Weights of a small transformer language model.
Architecture: LayerNorm before each block, no biases in attention or MLP, untied embeddings.
Training: 835M tokens, 12734 steps.
Each number is 128 + 32 x the weight over its row's rms, rounded and kept within 0 to 255. Layers, rows and columns count from 0. The size above them is the row's rms in percent of the matrix's.

# layer 4 MLP gate, 1024x512, rms 0.0454, rows 980-1014, columns 128-191
size [107 101 103 106  96  94  90 102 101  97 107  94 103  95 108  94  82  98  98 104  94 107  99  93 109  98 113 103 109 101 101 108 107  98  97]
[[174 119 159 155 150  84 136 161 162 176 122 166 177 103 119 150 108 138  79 162  93 172 140  82 137 141 163 156 132 154 147  43 105 118 127 109 137 144 124 155 110  82 114 171 100 126 119 147 122 175 133  77 144 150 167  96 153 117 125 103 139  40  92 134]
 [144 115 117 157 110 124  91  91 104 106 103 169 163 212  96 171 168  92  94  97  54 100 100 124 133 148  97  53  80  71 123  51 104  82 121 110 123 141  97 171  99 160 123 104 123 128 120  86 113 120 128 142  94 136 138 192 184 164 138 126 127 124 108  95]
 [113 135 132 115 127 158 138 122  76 116  99 102  97 113 191 148 113 135 185 122  92 128 164 139 202 165 137 100 145 123 135  89 175 157 142  61 112  93 100 114 133 143  93  87 110 120 134 155  95  93 120 156 112 139 112 120 117 101 167  85 120 176 114 119]
 [110  84 107 117  98 160 111 107 121 138 120  80 122 192 176 164 166  54 140 136 120  94 113 137 152 129  91 151 101 110  96  95 121  90  54 124  88 156 150 161 105 101 103  98 109 132 143 118 142  88  81 130 117 123  77 125 172 103 160 143  80 175  94 112]
 [ 82 153  81 129  99 130 110 120 124 146 110 164 166 131 139 132  69 104 102 116  88  95 141 120  99  83 154 143 132  79  77 105  96 169  59 133  95 152  96 130 134 216 156 108  84  76 145  81 139 149  98 148 123  92 157 176 109 139 163 120 115 132 139 149]
 [129  96 142 152 106 178 120 145 113 131 130 117 108  75 163  64  71 170 126 162  91 125 121  75 112 103 157 173  81 123 173  55 128  87 160 117 147 113 187 125 134 146 173 121 153 128 145 212 122 124 171 189 112 143 142 174 148 106 141 136  78 125 142 163]
 [118 144 119 131 103  74 113 146 159 107 125 102 108 133  73  91 103 167 106  93 106 151  87 116 150 169 164 142 120 107 162 116 141 175  92  80 137 190 119 103 127 141 117 100 102 154 113 136 204  91 140 118  66 114 132 146 167 123 140 149 170 104  99 178]
 [137 116  93 105 134 147 140 169 122 175 144 109  72 143 153 112 140 168 170 171 106 135 184 131  95  88 171 112 162 135 154 107 166 140 163 121 124 125 154 113 138 118 139 178 127 155 121 107 134 112  66 134 158 111 153 118 109 143 118 139 116  30 113 167]
 [141 115 137 147 141 123 135 139 158 110 126 147 146 144  98 102 135 154 117 175  97 144 136 161  86 138 189 146  89 190 193  75  97 154 122 123  79 144 137 172 169 125 137 171 113 171  83 226 135 201 176 160 127 147 173 147 118 161 110  87  91  62 164  92]
 [103 180 118  82  93 113  97 119 127 186 143 139 103 110 137 124  94 102 110 145 164  64 122 140 170 142 129 124 160 144 146 104 110 140 117  92  56 155 130 118 174 109 165 131 118 110  95 161 148 114 114  14 109 115 161 152  50 133 142 138 159 122 200 150]
 [ 88  88  54 112 153 128 145 107 112 120 199 109 157 105 103 168 120 175 193 154 149 114 114 135  59 148  67 125 159  99 114 120 146 205 115 128 110 158 110 100 102 115 177  82 100 109 134 116 122 193 111 170 132 175 136 174 158 129 124 164 102 156  80 146]
 [165 119  97 120 115  93 109 128 135 108 123 163 128  86  76 125 108 141 167 212 155 113 119 134 109 109 157 134 154 159 182 134 143 110  93 166 124 144  94 114  75 100 160 151 110  71 166  95 131 118  75 116 136  81 146 119  89 151 110  84 133 124 150 126]
 [ 76  99  95 121 163 125 183 187 112 150 186  87  98 135 113 109 122 127 133 165 165 116 131 109 129 104  92  98 124 127  96  65 141 108 134  94 138 184 135 126 117 195 155 154  76 145 196 138 118  86 122 147 143  66 151 154 162 145 118 106  87 111 181 124]
 [121 117 176 156 147 120 165 124 115 122  99  68 202 135 144 135 113  61 164 128 118 130  82 143 113  86 134 138 148 107 177 147 157 178 119 140 201 134 142 156 140 112 181 133 160 156  62 100 143 146 163 141 140  98  75 106  91  96 147 126  94 137 179 100]
 [150 156 137 161 139 108 135 154 128  77 204 144 123 133 115  95 137  99 126  94 150 153 130  79 125 139 113 125 185 112 158  86 127  97 128  87 153  71 139 129  84 168  84 172  61 135 133 167  86 129  87 136 102 107 161 118 132 116 108 102 123 144 115 119]
 [156 149 132  93  96  76 120 107 128 156 114 132 123 112 134 109 155 129 117 201 100 118 149  93 113 189  54  81 170 101 154  87 119 139  99 102 101 147  95 101 178 120  90 143 151  69 144  54 105 108 118 134 134 148 149 156  99 127 119 104 148 126 132 103]
 [177  75 152  87  97  95  89 109 151 146 145 136  89 171 109 166 104 162  44 102 181 132  48 109 121 143  88  80 112 118 189 131 144 127 163 116  83 113 177 143 124 144 120 130 140 148  77 126 143  98 125 147  85 133 148 139 106  90 108 147 176  77  98 154]
 [114 114 120 154 158 189  88 148 149 120 159 160 104 114 146 131 142 151 140 105 150 216 147 117 147 164 207 107 159  76 107 160  90 147 108 157 105  81 126 135  61 149 134 145  92 171 154 124 142 152  93 149 199 170 139 150 120 134 137 171 168 130 101 207]
 [ 94 134 132 184  60 162 104 138 128 140 187 125 147 152 129 112  77  83 131 104  87  97 139  93 128  94 144 130 112 103 150  78 103  84 107 126 113 165 114 147 148  90 153 114  64 156  87 126 111 133 131 141 138  89  89 105 133 143 184 190 185 116  78 130]
 [144 114  93  80 137 106 129 103 148 162  71 110 122  75  93 125 129 180 106 182 133 165 142 113 163 134 137  85  96 114 132 119 166 128  95 109  94 114 115 153 165 204 126 129 185 116  45  83 181 124 100  69 171 104 182 124 129 118  79 110 111 145 140 147]
 [158 131 155 149 127 124 132  94 140 151  90 109  89 138 137 149 158 143 121 118 140  77 178 154 128 191 135 174  89 142 132 153 145 154 150 102 127 153 132 124 160 125 102 101 115 161  93 148 145 169 122  80 116 191 151 167 135 129 135  77  51 119  99 133]
 [111  81 130 133 163 195 118 162 101 153 172 130 130 170  97 219  96 138 112  99 189 130  99  96 115 128  89  98 173 156 105  68 149 136 170 113 149 153 173  46 103 165 167  97 152 151 152 142  97  93  97 116 148  71 128 162  56 138 195 119 149 128 141 109]
 [148 131 128  83 121 129 110 170  90 178 121 148 135  98 117 119 118  66  91 120 134 117 137  88 152 135  67 149 134 149  91 104 148 107 121 140 154 187  71 149 146 111 151 123 124 110 120 131 161 124 150 142 101 149  92 179 107 180 131 182 129 169 124 125]
 [ 89 187  79 111 111 108 143  84 127 111 133  97 132 109 136 108 160 136  82 152 135 144 122  90  98 119 148 117 124 119 150 155 117  98 110 145 143 176 177 107 132 105 149  87 113 136 180 107 160 100 135 104 124 143  67 135 111 117 174 137  87 114 179 124]
 [170 105 109 105  96 120 109 138 157 174 151 140  95 117  68 130  82  95  90 111 128  84 170  82  98  97 133 139  91 158  79  78 116  84 110 146 105 109  85 137 149 110 140 155 114  59 106  98  98 136 151 140 176  64 155 135 140 158 124 140 150 146 128 179]
 [ 98 106 112  49 181 100 110 132 129 151 132 175 136  74 117 180 138 123 128 121 209 175 189 119 138 110 130  77 143  59 105 122 143 150 100 206 112 135 138 129 101 118 120  14  85 158 127 133  96 206  79 164 133 141 115 123 140 131 188 104 123 235 161 118]
 [166 150  98 130 127 174 125 139 127 171 117 141  75 125  92 208 148 116  81 131 139 148 121 104 153 125  79 177 173 112 122 126 134  73  61 110 174  98 195 113 126 109 143  99 122 129 122 171 142 165  94 166 128 174  88 124 131 123 141 147  91 116 111 113]
 [120 156 123  93  75  53 115  65 140  91  84 121  98  89 162 105 121 210 158 152 105 111 178 119 160 147 153 148 163 191 100 107  84 158 129 130 110 150 161 117 110 140 115 116 114  85  95 100 180  97 138  89 149 126 104 159  92 121  58 100  73  76 168 141]
 [217 117  80 119 111 121 107  97  96 127 137 114 118 138 128  81 170 129 123 199  83 121  61 125 129 164 181 130  83 198 133 101 177 158  57 120 192 139 111 142 188 139 118 135 113 123 135 193 116 135 132 145 159 175 152 135 163 112 141 127 150 143 107 155]
 [164 138 111 104  77 161 128 103 139 119 147 159 107  73 152 104 169 134 124 135 116  85  83  87 153 177 178 135  75 130 152  98 157 121 210 191 127 155 150 159 123 161  83 158 150 151  61 137 152 121 138  69  78 159 162 124 131 131  64 146  94  78 140 147]
 [193 113 144  81 124 104 164 121 111 126 100 108 172 151 115 213 128  85 129 118 141 135 155  64 129 153 136 174 188  84 131 131 136 170 153 138 163 227 144 114 146 106 138 113  79 158 101 114 151 153  83 125 107 137 170 129 130 155 117 116  64 127 175  90]
 [ 95 143 134 106 106 172 119  93 116 161 108 173  83 122  79 123 139  98 104 158  92 133 115  84 178 117 183 156 118 154 174 145 121  88 106  99 101 121 139  94 161 107 139  62 147 118  92 143 124 140 126  81 105 168 129 189 128 161  54 137 147 129 141 138]
 [128  95 116 152 170 140 133 187 148 145 160 121  97 138 142 151 166 185 139 116 141 136  75 121 122 158 117 172 210  95 102 129 108 136 165 139 213 161 163 115 159 176 101 129 176  99 213 147 124  62  56  75 163 122 128 101  64 139 117 134 137 153 104 144]
 [101 121 115 113 143 154 138 137 112  82 133 102 156 194 136 134 176 113 155 100 107  98  95  58 174 130 169 133 173 101 163  87 149 156 136 130 109 135 161 123 139 140 147 121 168 100 104  72 167 121 184 123 114 155 136 116 115 106  76 154 136 113 106 121]
 [ 89  80 135 125 100 162 133 116 132 187 130 171  92 126 175 151 100 131 104 140  93 151 110 125 136 121  42 158  83  98  83 155  79 116 131 156 169 154 138 120 130 114  95 133  83 130 102 153 136 172 144 145 184 142 160  52  82 148 141 127 158 156 147 211]]
# layer 4 MLP up, 1024x512, rms 0.0436, rows 980-1014, columns 128-191
size [105  96 108 102  95  96  92 107 104 101 102  97 105  97 110  96  89 100 104 109  97 101  99  95 101 102 103 101 102 103 101 103 102  95  98]
[[161 154 139 172 126 168 140 135 144  80 167 152 193 136 143 138 201 137 131 110 111 162  78  72  91 157 160 127 119 205 144 120 100 165  77 158 107 162 130 167  94 118 136 161 127  92 156 135 167 113  92 103 122  79 144  59  60 134 138 136  93 142 145 134]
 [111  62 106 138 134  96 110  73 146 164 148 140 151 157 109 128 113 109 144 144 102 157 133  87 166 119 113 115 134 105 110  91 110 112 177 132 135 116  93 144 118 139 153 128 159 145 193 186  73 152 135 159 120 146 130 114 135 120  99 160 121  99 151  73]
 [168 144 152 101  90 149  63 127 113 141 142 118 168 117 130 101 168 117 134 158 103 162 157 187 155  64 154  89 126 110 106 125 119  66 117 129  63 123 113 143 144 168 144  98 143 116 111 138 101 186 136  82 103 171 138 137 144 121  94 147 138 120  73 123]
 [177 101 119 186 173  94 131 106 119 158 157  71 132 145 192 160  85 110 117  72 121 102 137 107 155  88  98 164 125 165 126 105 114 148 152 116 120 117  96  71 112  85  72 121 158 142  70 133 128 133 133 155 134  90 145 125 166 133  65 173 141 139 111 135]
 [110 161 158  78 149 178 158 143  89 101 115 115 149 105 166 105 119 140 153 150 199 141 125  94 159 142 118 102  75  76 110  89 135 116 123 136 161 105 144  83  84  58  97  97 117 161 158 157 104 142 160 116 172 147 164 188 118 101 146 135 102 123 113  73]
 [132 109 158 155 184 132 162 195 109 174  90 117 168 107  76 112 152 132 106  80  94 123 117  63 110 145  50 142 180 167 169 106 120 101 135 120  95 131 169 153 128 174 129 124  45 131 168 169 106 101 115 113 189 141  51 126 130 177 210 138 158 143 114  62]
 [115  68 162 151 116 144 122 180 131 134 192  61 136 109 118 116  92 101 153  89 115  97 172 142 149  78 122 193 162  86 129 114 117 171 154 162 149 110 108 170 159 121  96 175 129 161 156 138  86 198 141  83 123 132 150 156  82 133 154 168 115 113 102  75]
 [102 148 154 136  98 115 113 100 164 158 143 143 202 137 148 132  86  98 150 136 113 154 165 110 100 156  55 141 182 120 141 121  59  97 123  91 129 101 110 137 160 123 136 182 167  81 125  94   8 114 161 112 121 159  51 155 127 148 124  91 150 114 200 144]
 [ 97 155 176 135  91 171 118 117 128 130 134 169 190 130 135 167  74 168 137 116 205 153 179 124 109 119 125  97 159 110 159 132 103  93 165 129 144 148 151 137  88 117  70  71 129  77 114  89 122  87 100 116  95 172  80 102 131 132 135 121 105 151 106 143]
 [132 156 102 206  74 160 139 171 130 126  75 142 137 146 144 112 129 139 140 148  34 160 120 145  97  68 194 151 180 119  66  90 176 148 122 135  67 147 209 173 130 103  70 127  92 158 105 159 159 119 146 123 139  75 161 192 153 171 152 118 131  96  90 186]
 [144 130 161  80  81 143 159  93 115 180 129 124 168 118 209  95 140 114 107 142 114 123 107 141 136  96 165 132  83 101  68 152 139 141 142  93 130 161 138 127 114 131 143 160 144 100 162 166 147 103 187  50 113 116 156 122  87 128 108 117 125 141 167 137]
 [121 112 135  98  82  85 119 122 100 116 176 123  89  93  58 127 133  50 168 165 162  98 142 167 172 152 130 145 123 170 202 137 112 100 120 161 190 152 149 128 154 118 171 150 159 141  70 117 100 107 104  50  82 119 145 105 129 154 123 123 140  55 143 188]
 [173 118 127 124 141 142 106 147 162 115 171 141  81 101 128 100 174 116 137 166  78 125 126 179 153  93 153 133  97 110 104 140 121 150  96 118  75 140  84  98 144 152 156 149 225  76 110 130 143 191 131 106 111 121 149 135 137 151 116 188 132 131 145 146]
 [160 154 128  91 193 145  59 104 157 176 158 152  52  79 111 125  79 137 154 110  86 166 151 143  92 180 144  96 136 120 122 140 156 123 122 148 147 153 110 117 105 133 127 133 177 160  87 125  84 164 144  84 134 133  73 105  86 130  89 105 159 105 191 159]
 [111  99 159 194 169 153 133 187 128 125 149 101 147  94 117 111 213 110 139  83 125 151 127 108 121 130 161 135 143 227 151 104  96 144 194 128 100 149 148 120 120 127  82 118 119 160  79 158 149 179  61  47 132 183 136 101 101 110  99 181  98 135 135 123]
 [158 143 130 130  92  95 146 168  71 114 111 127 150 184 142  88  85 179 143 101 107 116 154  84 117 159 151  97 124 123 136 125 107 148 125 158 105  99 176 165  90 113 109 124 149  93 135 199 130 155 136 216 200  55 146 151 158 113 178 118 128 136 103 122]
 [134 128 255  99  96 111 108 165 167  89 155 118  77 112 132 174 147 101 102 112 169 105 115  69 146 146 104 128 147  88 168  93  97  96 104 119 135 161  75 114 177 157 118  74  88 171  99 136 137 120 112 122 155 141 170 108 140 131 171  96 160  67 110 159]
 [ 92  88 132  49 143 112 123 153 108 149 136 183 104 149 104  86 128 176 159 169 200 164  91 135 169 160 139 135  97 107 119 134 146 172  77 143 165 106  90 153 121 144 102 126  99 119 183 133 111  79 131 196 170 145 131 141 124  99 113 151 162 146 215 105]
 [112 114 162 119  96 110 118 159 129 140 118 127 127 106 110 104 145 170  90 137 102 118 174 149 190  97 114  95  86 127 218 104 105 164 139 136 163 109 126  88 198  57  87 106 151 146 156 141  33 153 186 171 130  98 164  73 101 132  75 131 100 129 112 131]
 [ 98 110 126 102 134 149 118 189 122 108 144  81 168 157 140 182 169 106 146 208 122 129 179  87  76 144 132 134 156  86 135 142 146 146 122 180 143 110 148 184 132  98 141  62 141 160 143 137  89 168 101 121 104 171 113 104 148 150 133  96  98 130 145 185]
 [180  86  91 143 106 156  93  86 129 135  82  85 110 166 148  89 153 145 116 128 126  30 124  95 153 170 188  76 122  92 106 134 150  78 154 128 144  95 150 135 104 124 161 105 105 155  95 139 122 160 141 126 121 136 195 178 175 122  31 144  43 149 103 164]
 [170 191 142 115 103 121 141 130 150 158  54 128 127 130 160 206 151  90 143  84 111 141 146 126 116 108 122 109 115 118  97 140  83  79 105 146  92 174 129 175  83 113  97 132  79 206 121 119  88 123 138 140 211  78  76 168 104 129 188 190 147 205 150 194]
 [ 40 129 165 155  85 129 120 162 109 168 133 173 178 149 115 127 155 192 138 128 144 123 130 199 113  76  73 132 120 110 126 127 122 107  87 110  82 128 130  84 138  86 131 167  96 108  93 119 140 150 164 125 132 117 151 106 128 147 178  42 128 149  86 143]
 [168 112 124 161  77 120 217 149 112  68 137  79 164 158 162 145 163 152 105 132  66 137 106  94 164 142 145 153  97 127 143 116 135 106 145 203 183 147  63 124 136 177  83 119 111 107 103  38 125 114 126 132 191 183 209  12 185 182  67 127 147 157 161  72]
 [217  79 121 150 208 144 175 154 112 148 114 161  89 171 157  96 140 115 115 136  98  56  97 130 133 147  80 132 119 117  90 154 138 137 111 146 165 153  97 127 117 112 153 116 144  61  69 169 122 110 106 136 106 173 134 148 145 149 113 136 170 117 147 147]
 [133  82  98 118  92 138 122 180 150 184 108 103 101 158 105 139 111 152  66 139 117 112 113  93 110 144 113 132 226 133  86 125 160 150  80 149  96  81  82 115 131 183 104 108 122 107 100 138 112 140 141 163 136 105 104  57 145 164 211 113  88 164 109 108]
 [ 96 155  44 107 196 121 130 127 150 120 149 129 128 119 121 153 137 182 143 135 206  97  57 117  60 107  59 118 146 105 200 116 165 105 133 121 105 151 193 126 139 161 176 126 160 157 192 126  98  83  94 134 148 112 131 107 176 133 169  90 140 180 144 129]
 [190 118 159  55 128  86  78 127 120 174  89 127  66 123 130 162 156 147 110 101 114 131 141  81 148 114 131 146 101 154 112 122 113  88 140 113 113 157 128 136 116  68 174 136 128 104 114 155  80 121 112  98 106 120 135  92  91 134 124 159 124  66 199 128]
 [ 71 180  45 101 142  86 148 131 137 114 147  42 138 137 164 150 105 127 164 152  92  96  90 167 102 124 117  88 139 158 115 129 142 101 153 201 122 142  93  93 143 104 119 133 141 158 139  97 149  95 106  70 124  93 139 124 162 138 147 132 125 188 146 136]
 [ 91 107 116 115 132  94 109 139 137 108 167 109 161  81 107 155 148 141 142 105 177 148 138  93 188 109 105 138 171 190 103 148 122 126 125 179 153 111 145 187 151 138 131  48 157 108  86 110 143 143 149  71 119 143  99  24 162 129 151 125 134 124 162 148]
 [187  70 156 119  65 172 143  82 136  52 100 158 152  99 188 118 151 132  94 174  95 145  95 131 176 155 120 135 139 125  93 140 137  63 105 139 124 134 129  76 164 119 116 140 115 137  89 142 127 120  84 132  79 120 133 200 139 121 149 145 167  60 128 183]
 [145 131 146 167 107 166 150 106 144  76 177 121  97 200  43 161  91 107 106 113 101 142 130 166 139 144 166 155 109 131 126 135  95 137 112  79 113 126 100 146 109 103 115 137 165  75 122 161  93 124 175 115 118 152  53 211  87 136 126 154 205  87  91 122]
 [150 115  88 161 134 162 148 139 127 130 125 123 143 165 153 144  97 147 125 100 110 155 143 152 101 150 138 132 148 145 153  93 127 130 130 139  67 127 110 126 146 125 136 103 184 102 137  94  90 114 123 164 126 116 121 153 106 144 122 137 126  87 129 107]
 [ 97 123 135 136 115 131 149 185 113 131 155 157 118 109  61 129 198 162 145 124 132 118 118 137  64 110 185 171  44 123 139 126  84 117 125 154 155 170  79 112  57 123 155 108  90 105  78 104  79 125 132 115 143 117  56 193 116 118 134 166 100 130 151 107]
 [157 151 146 112 102 151 115 121  96 139 165 128 140 155 172  99 192  43 142 149 104 175  98 137 133 132 148 176 153 162 162 129  69  87 154 122 149 129 121 138 111  88 114 148 135 150 136 171 142  92 152 120 156 115 144 157  34 161 137 126 112  79 178 164]]
# layer 4 MLP down (transposed), 1024x512, rms 0.0412, rows 980-1014, columns 128-191
size [105  97 107 102  97  97  85 104 104 101 102 100 104 100 110  96  90 101 102 109  93 101  99  96 103 102 106 105 105 104 100 104 104  98  95]
[[112 143 126 148 135 169 133 106 188 122 149 138 140 125  91 110 154 174 119 112  93 116 117 157  97 141 119 126 164 113 113 134 182 133  99 150 184 132 141  93 131 149 140 140  75 124 105 150 166 141 102 121 135 174 110 122 184 180  50 136 129 191 107  90]
 [112 196 180  85 147 164 136 139 146 131 188  93 147 104 191 145 138 139 161 166 180 154  68 126 130 153  98 149 173 192 188 128 171 137 102 206  92 150 107 127 167 157 176 102 110 130  98  87 109 168 105 107  98 218 195  71  99 123  95 174 126  92 117 189]
 [165 111 143 136  34  84 138  99 108  56 122 132  92 148 213 160  63 172 143  94 142 150  99 149 164 102 118 178 130 151 141 113 122  45 128  98  88 131 133 163 138 132 110  49 158 163 146  98 114 103 135 131 119  66 174 163 144 120 148 136 125 175 156 165]
 [126  96 103 185 130 148  69 125 140 162 129 154 145 103 120 125  85  64 125 149 157 136 143 168 206 136 151 131 194  66  79 125 146 129 112 165 123  90 132 115 189  92 120 170 138 163 100 161 116 157 158 119 127  85 114  85  73 128  94 150  72  90  73 163]
 [137 126  92 155  95 108 131  90  94  68 124 157 178 134 170 142 101 138 139  96  80 129 129 231 149 158 122 152 178  98 124 127 126 134 181 167 115 117 189  92 135 190 127 103  88 116  98  63 148 160  97 140 121 131  56 138 115 146 139 145 139 164 182 122]
 [112 163 185 147 101  74 120 162 122 131 136 132  80 132 121 162 178 124 100  86 104 121 131 133 216  81 124 119 176 154  91 172 141 141 154 155 127 119 124 117 150 102 153  79 128 152 125 145 164  69 142 106  68 126 108  99 176  96 153 123 181 160 115 102]
 [112 140  95  96 151 114 166 148  99 126 153  89 141 159 155 143 116 103  90 155 113  99 101 131 129 138 146 103 172  75 140 138  86 117 123 145  87  88 179  95 109  84 134 140 165 183 155 117 149  85  54  73 166  83  89 150 123 137 118  79 115 123 157  95]
 [136  92 123 104 151  95 131 203 104 124  73 113  60 107  96 113 160 178 143 157 133 124 145 160  96 117 188  98 169 199  79 100 160 153 157 110 112  67 177 120 114 107 104  98 134 136 148 159 127 158 148 159 142 105 182 152 142 135 105 139 103 123  68 156]
 [142  97 170 127 169  94 177 145 124 151 139 169 156 141 159  96 111 152 131 170 100 170 154 153 142 149 125 112  92 138 189  86  24 142 120 138  67 156 101 152 145 132 121 165 104  64 132 207 141 159 140 135 120 141 126 150  81 107 121 114 124 149 135 143]
 [ 87 140  99 115 154 118 137 214 133 105  98  86 115 128 132 104 122 114 126 105 104 102 150 156 101 118 147  88 172  90 128 150 159 141 182 161 134 150 144 153 131  95 136  33 208 108 145 193 165 153 176 119 135 104  70 156 137 143 129 181  87 154 166  82]
 [136 191 114  97 150 185 154 160 108 152 154  79 127 137  73 187 125 181 125 123 110 157 166 105 154 116 165  66 147 157 134 162  80 125 150 117 156  58 145 141  88 106 142  87 150 141 119 192 194 129 128 142 138 112  67 107 204 110 164 133 159 112 169 162]
 [120 188 187 112  80 126 174  80 163  70 130 183 112 100 148 109 116 139 147 122 135 139 122 163 159 168 104 126 164 122  93 117 119 192 118 125  94 141  72 116 141  81 142 127 118  98  80 164 155 169 122 138 137 137 143 151  96 118 106 131 160 125 148 160]
 [103 187  89 101 131 145 120 181  88 109 132 138 129 124 160  98 137 102 106 111  94 106  67 131  88  44 134 116 169 120 156 101 158  97  93 166 129 139 108 139  90 174 147  90 108 121  86 140 151  92 173 119 152 155  91 113  77  75 116 112 155 146 146 104]
 [151 110 125 132  98 116 126 148 157 117 126 124 100 149 105 137  96 137 196  86 129 142  99 159 104 114 132 204 153 156 164 117 140 159  97 131 147 147 114 209 157 115 148 153 109 157 122 118 149  92 125  92 170 131 142 200 186 148 138 167 111 140 123  84]
 [152 135 149 158 160  51 126 152 139 164 170  83 136 139 137 104 181 167 118 168 148 157 181 149 120 156 134 177 146 116 129 122 112 139 128 130 128 129 118 107 123 134  78 114  80 168 143 126 159 136 109 149 102 113 100 119  97 130 173 165  83 102 100 131]
 [196 133  85 101 114  97 114 113 141 137 119 104  83 216 185 170 121 160 143 207 125 103  96 108 108 122 136 200 121 142  97  72 129  56  99 145 129 164 148 122 142 108 137 130 144  81  91 192 171  82  98 116 140 122 175 112  86 132 120 104 153  75 160 140]
 [  0 162  32 147 137  92  91 115  69 145 115 103 158 107  91 141 109 140  98 106  81  95 140 188  92 162 143 122 129 173 117 114 124 161 140  89  95 150 118 145 114 131  88 148 178 112 137 103 107 153  79 130 154 104 143  89 131 157 159 130 142 147  74  99]
 [ 91 138  98 160 168 177 109 167 118 103  84 147  69  97  68 174  81 136  93 138 129 142 168  70 115 123 138 112 146 105 182 159 124  56 174 189 165 146 149 130 106 137 127 160 130  75 104  94 141 127 117 133 164 120 125 137  79 123 158 102 169 115 100 115]
 [135 169 109 152 120  51 110 102 124 136 172 128 122 111 160 137 127 134  79 116 125 152 125 124 146 156 117 154 103  99 137 127 151 146 116 114  69 139 106 121 119 102 106 130 119 142 107  97 116  92 162 128  64  89 104  36 188 131  96 118 199 121  91 137]
 [120 111 119 110 158 158 107 111 149 122 131 132 124 174  76 148 149 122  92 171 149 175 143 121 127  84 112 118 181 110 127 149 181 175 114 155 138  91  89 112 152 118 145 156 160 151 161  48 125 103  85  84 144 152  99 106 111 117 208 142 160  55 174  93]
 [144 122 102 127 122 115 175 184  95  95 148 108 137 154 105 149 152  71 121  87 119 205 178 154  80 117  99 143 176 109 157  87 120 122 171 169  74 102 177 140  97 133 122 135 118 153 147 130 154 188 107  52 154 121  95 139 138 125 157 147 173 144 134 144]
 [192 161 158 169 120 124 131 120 114 126 122 104 167 209  92 127 127 157  79 172 196 124 139 116 129 142 135  47  88 154 169 151  79  84 102 120 157 120  69 170 108 166 130 120 134 149 115 148 201 157 161  70  82 226 167 135 142 124 130  94 115 112 113  86]
 [ 86  92 149 131 120  93 123 199 141  75 163 140 109 118 114 152 131 110 138 164 141 166 113  79  79  59  93  92 131 148 147 117 104 115  79 162 153 126 149 192 103 134  91 164 145 157 103  67  66 157  96 119 101 123  91 104  72 135 119 140  99 127 161 188]
 [145 160  93 142 119 119 139 101 132 118 131 147 131 175 124 106  74 170 102 175 146 135 115 118 133 117 127  99 142  77 111 174 101 119 165  95  82 134 165 130 136 141 122 147 156 155 154 123  77 116 139 134 136 104 126 155 138 128 163 163 140 172 156  73]
 [120  65 135 133 201 114 145 124 125  99 109 154 166 165 125 114 131 119 140 149 135 101  67 159  86 120  99  80 131  72 118 101 134  91 168  88 131 134 131 142  99 143 111 102 138 125 139 173 159 131  98 163 172  84 173 137  75 134 152  63 167 118 131  36]
 [ 78 184  67 106 115 110 127 135 108 169 167 100  75  97 227 106 130  72 119 122 126 113 124  87 156 109 128 212  65 123 113 184 113 164 120 127 144 144  79 157 130 119  87  54 115 122  97 105 121  84  70  91 129 121 127 132  64 151 101 190 132  99 123 136]
 [138 108 161 152  65  78 127 117 129 125  59 161 126 117 115 108 171 123  92 150  36  84 131 149  88 134 125 138 201  70 111 135 168 106 125  95  78 103 127  89 133 134 134 160 204 121 148 168 132 126 134 123 152 101 158 150 105 106 107 159 111 124  86 141]
 [124  72 122 132 118 123 138  91 128 103 118 124 137 109 155 135 166 128 177 118 142 129  67 130 138 145  94 105 198 223 152 145 164 101 174 135 107  68 137  93 126 124 126 127 139 134 163 117 168  68  94 135 162 193 148 113 130 120 156  99 107 192  97 151]
 [134 116 119 103 149 103 163 116 105 145 196 146 104 138  52 146 141 157 151 141  92 164 123  97 179 113  86  69 178  86 109 119 147 101  88 116  72 166 132 107 131 151 173 100 138 119 141 116 108 122 213 121 111 122 159 120 171  76 123 163 146 152 137 169]
 [193 124 138 175 146 131 128 169 151 119 117 153 128 144 108  57 117 153 110 133 147  50 170  92  79 142  80 135 156 144 119  95 103 137  81 120 128 129 136 129 128  71 152 118 151 105 155 157 119  88 129 128 138  70  87 165 135 129 155 140  87 113 154  83]
 [151 124 107 157 108 154  90 153 210 114 137  70 182 104 125 166 120 106 174 112 150 120 138 132  99 115 134  99 135 174 135  36  93 123 175 146 148  21 129  91 179 120 176 161 126  96 168 122 144 131  91 132 115 124 148 146  82 105  92  64 197 190 138 130]
 [ 96 129 125 101 107 154 103 127 123 155 135 151 113 170 118 124 103 114 136 191 117 148 144  99 141 117 113 185 107 134 155 175 189 111  96 127  56 148 150  99 115 131 103 138  72 150  78 108 120 131 102 110 136 186 165 136 124 117 142 131 157 117 120 180]
 [125 129 127 128 131 163 119  81 120 142 126 141  93 121 162  92 142  85 156  64 145  92 107 136 104 154 107 127  87  69 107 111 134 106 140 144 162 120  89 186 103 164 151 165 109 181  74 115 174 106 181 129 138 125 136 126 205 116 118 187 114 161 159 128]
 [161 116 143  69 169 134 138 160 155 134 148 153 115 121 111 131 159  85 130 148 128 186 161 133  69 108 120  62  88 124 131 120 176 182 124 134 137 129 118  34 194 111 115 144 155 174 144  66  99 143 115 162 131 134 122 114 118 145  93  82 171 114  66 138]
 [120 108 131 121 188 107  82 130 110  89 169 129 147 170 140 182 134 169 198  99 150  56 141 140 153 144 126 113 106  95  93 139 140 109 122 108  99  93 128 128 149  80 102 110 120 115 137  73 120 116  91 144  83  95  77 127 168 114 149 134 184 161 118 158]]